config = dict(
    norm='layernorm',
    norm_place='pre',
    decay_fraction=0.573,
)
Each number is 500 + 50 x the weight over its row's rms, rounded and kept within 0 to 999. Layers, rows and columns count from 0. Numbers have three digits each. The size before them is the row's rms in percent of the matrix's.

# layer 6 MLP down (transposed), 960x192, rms 0.0673, rows 609-637, columns 96-143
116:476492535573456438544534529509502560537492526513463528550399506450455433519471514488518494509534526368544500522465507491473520456443438602417490
112:524488489438474615498549514508467466503513393532544533495448517485526478421503506388485499554469572471461462474538577518540552375535444554534472
125:393596435480519474546605546463556497386463437539429589531499512573453559444568534409495517422483493474512511446507453545553474410544437490464538
117:558535505601492513523502561594463530493524557407522510497554497516523550520447449614571498555436616562549587495474467539455468383416419489621465
070:443498542506517483448551569485469555492519538584466590459496506473561523425456471534520468418446512448550506456552525415504491504424485511526590
122:505528482551497421475463429504523472617452389579552525451500489495563565433519601501485513461492402468484506499498450495503471518553482503439541
117:529428401457508564540539566454425461477536506469505448467415501481541447427454422503500533510601573559581582574505563489488518518525456589534449
130:458486502458419504467488407412507569465602511631504677568521381509412512493548549502504473465548456500413472349516481530535515501462427468488503
111:446499531506599453506559564528465480526439420480407537506539481528544530514571533382549496551507518423516545455443592406535533496525512533585529
075:496526545514572529529557493598422514473511389547567599530516528579514573521556507514497557434463502367583395417526462466490496478531479419481519
077:540543548445613425418476390497511435582453505392502598458530466358480506468417560470556516455442574496492479431557535501567479492530384493561512
074:566485585546554429442541615506501446478498415522547626440584384446421457481445460556502533499519606518437454414448583575484443477480422530551489
109:496479517550552512527459454575528480518481512393462496503455603476488508474532538561401380484528504430586484517426577483427487470632516505496459
112:512480445510479440525546511442507503532551559475529587483588489513587532517535563437507459458548522519551529339429516511551512457590453551496524
118:417453459419544494492492455536492498465417517533490405504514471553507516461409453579462599581455434456484427534510492587548493454576448468527542
087:472524523528483508515533555539466504509432557414522649424527570470441484435534436619500550448455493505542548545443491486510457520437484615563536
111:553551434492493512524473520478413369531491449432539464622561496534477466553457487540432485434575566522630475563444427515327463443540500474481465
110:461504524511459498428457443476489468511533507487502546414526378495601513564522453490544519474513502508483498446504479482522517564452426430481452
090:533513479592530513500453425589435540485436559516482455542505492507571532509606462481503611494493533467568517525485512424535545508551522521480571
113:498513573491547524510505587498453534547554518454437468538479446486386450499419510513516489487481520559589511454614488563444423514467569513552456
113:488522409583446468586576477436509511493455533415521483560554470548440561485513507498507481406557539462519522468431488476445533536446513554400536
119:389475490533456513434584419499543454447427531572457423480487510490471526526508455444452481525525560469489471530451454439548468514492402536547499
120:530504445539454590450501470476535494514549401434548527464546452438523499469491511525429458527447557486486576511590622564518458495426515415508509
109:617491555484558493564518564435453500523617603504401470507383533551436506574475521439409516468451512477524431518479540441567514591501430530497463
120:468515517465568475598605663536505500558487518514488445504527459508644494488529440517505448448485559472504500503526397518497459516500492503487543
011:525480538440492488483509498507566434458524525582526708514476481493440505439539441608493516451419569538419510466429537520445443472446484469546520
124:461469425482505554492545537454453519468414428537473653501449489551527568389483494441453496503497549470495488440518402521507586519495545477456660
144:514511594471463466537496469518499537515524512509437333499560479443545499564538419437488549567472516497483495472478546362532486463443472500609483
111:526477399550591525391439433400456498486553559372468536459480511485545538546499466469398516521498488456538524476528473491484539538421445550503496
# layer 6 MLP up, 960x192, rms 0.0793, rows 610-637, columns 96-143
109:548456481495513518550488471478531429377525508468545509538513461422513586610407443563559492494476438594521566526513479536426447486491551542460575
114:438517545533517472475432508453508533465471413484512454549406499437442451556444467544576534478532498546559524525549456639501515536539542531494457
114:498496504445535453529398388499553516552526509535477466507486546481464502500550448520539446455512455430511590541530526468496529534465562553451507
090:586465452444536437454456531470520464546546526466496494480514521573484542487458528522494509486561492545502558508475440471476539555684518440508486
118:539520500463562528529485514512480440561549540523495436548471503477506472530488489571471530515526460425575596613358508543550497534465434504466549
116:480475532476576477432449526511507519460469535493331492510526538384420447478555468512513528519459539469606378497521495533625550465470573444426447
123:433542464545430439511484520399550492521431469421506494482468426411468549532576539543560486522450494612445438561421495573427479526419518517481571
102:528513490540482477424407463521515534482502492470511452539471530523523431501374520530526554457595499440464572505547406531513553454517472521470547
088:467545478441457518536450436483587439511438422518475530428459384476559458512421469454508460536464366577551478483482494506534486422495496513469522
088:452491476565460532491494542493470540573534479466572462459381542457456490410476492448518483556523486484461521485424522461474530512517564437504477
082:518523414487481520489486449486536474484446459590486479499419558492485475535516574537518520420487413502562557491564436507508585543485621465493559
109:520519517571437508469551564510534419521509411555460441422457462509517465436506486481500522525517447379564570512443526541451512461449498425455536
107:437490487385483538512508480453532514494476498478490407401542513468468521497508483528468520639585485513468572546482488587554501499470484478473488
123:392518552475488433481525576447515524458550585480425498467458518424456539535567611493496568557492475476516476574449490565526465544556518513476450
096:497519413393526473444504482456542491540345524517447506457472477479426537560453595462452421584473468491529545532558431575543425555507519481487573
108:489422572534385531508503478483524555518494515532525479438536510467440414594529430466440496497447590440489552488517467489606557516458573466422576
111:550451535474544469543454565530531480524395462442473434534493573513494499500532462470577452508478542446622417530525519517467472451510548409526525
095:509520452561532447576445536511448514474513409588444492560522532524533447497494446499567476518527476523472464512382422528475533440475558552484536
115:508552515436527530529526432507525466444503467508439460518425479488430546475500529473485488464437404574487487555520543602510501447452539507467481
106:441504494560505495470538592466501451503365456451524489451465534365390553558504531477473546562465515503482464539476449532424567529556496412418553
116:553590558458417510441492553473574529518488530467511427527528550547427443477565567420518576469463496544502526498638387565621514495486538511479469
118:523594457539559477625445541511550547544493400491417469543520456571488470519501465562543509449541568469490411543386494499501474481440524399464529
111:424471586461543516404416445533498494456432448552371486469461397515495489465586504537547451505471527471512465552534427592530560529401574502451484
112:594463527557544503469375536490517504531481524511431442514462535436535462466416604488642458515485430496477421524471547565538580446445491387489525
017:494452547451534456498563509489502529500473549487534509499501436467536548577450497501529462380559433491519492600505500534482575547567476435545520
112:492531545462480432498465571454584482481492521590484477499439526430489416549471587633539504446504545490536373539553450495584539429498548498449509
132:505517497588576517514511556482557469461565535577431448441397390483516545549555531492488518484512532483529473523465534455568390500468515434464493
111:545464512511614471498505482473504489455486522531458458545478514530562416549507493437536477520526500523456503528373385491418455484536512510474482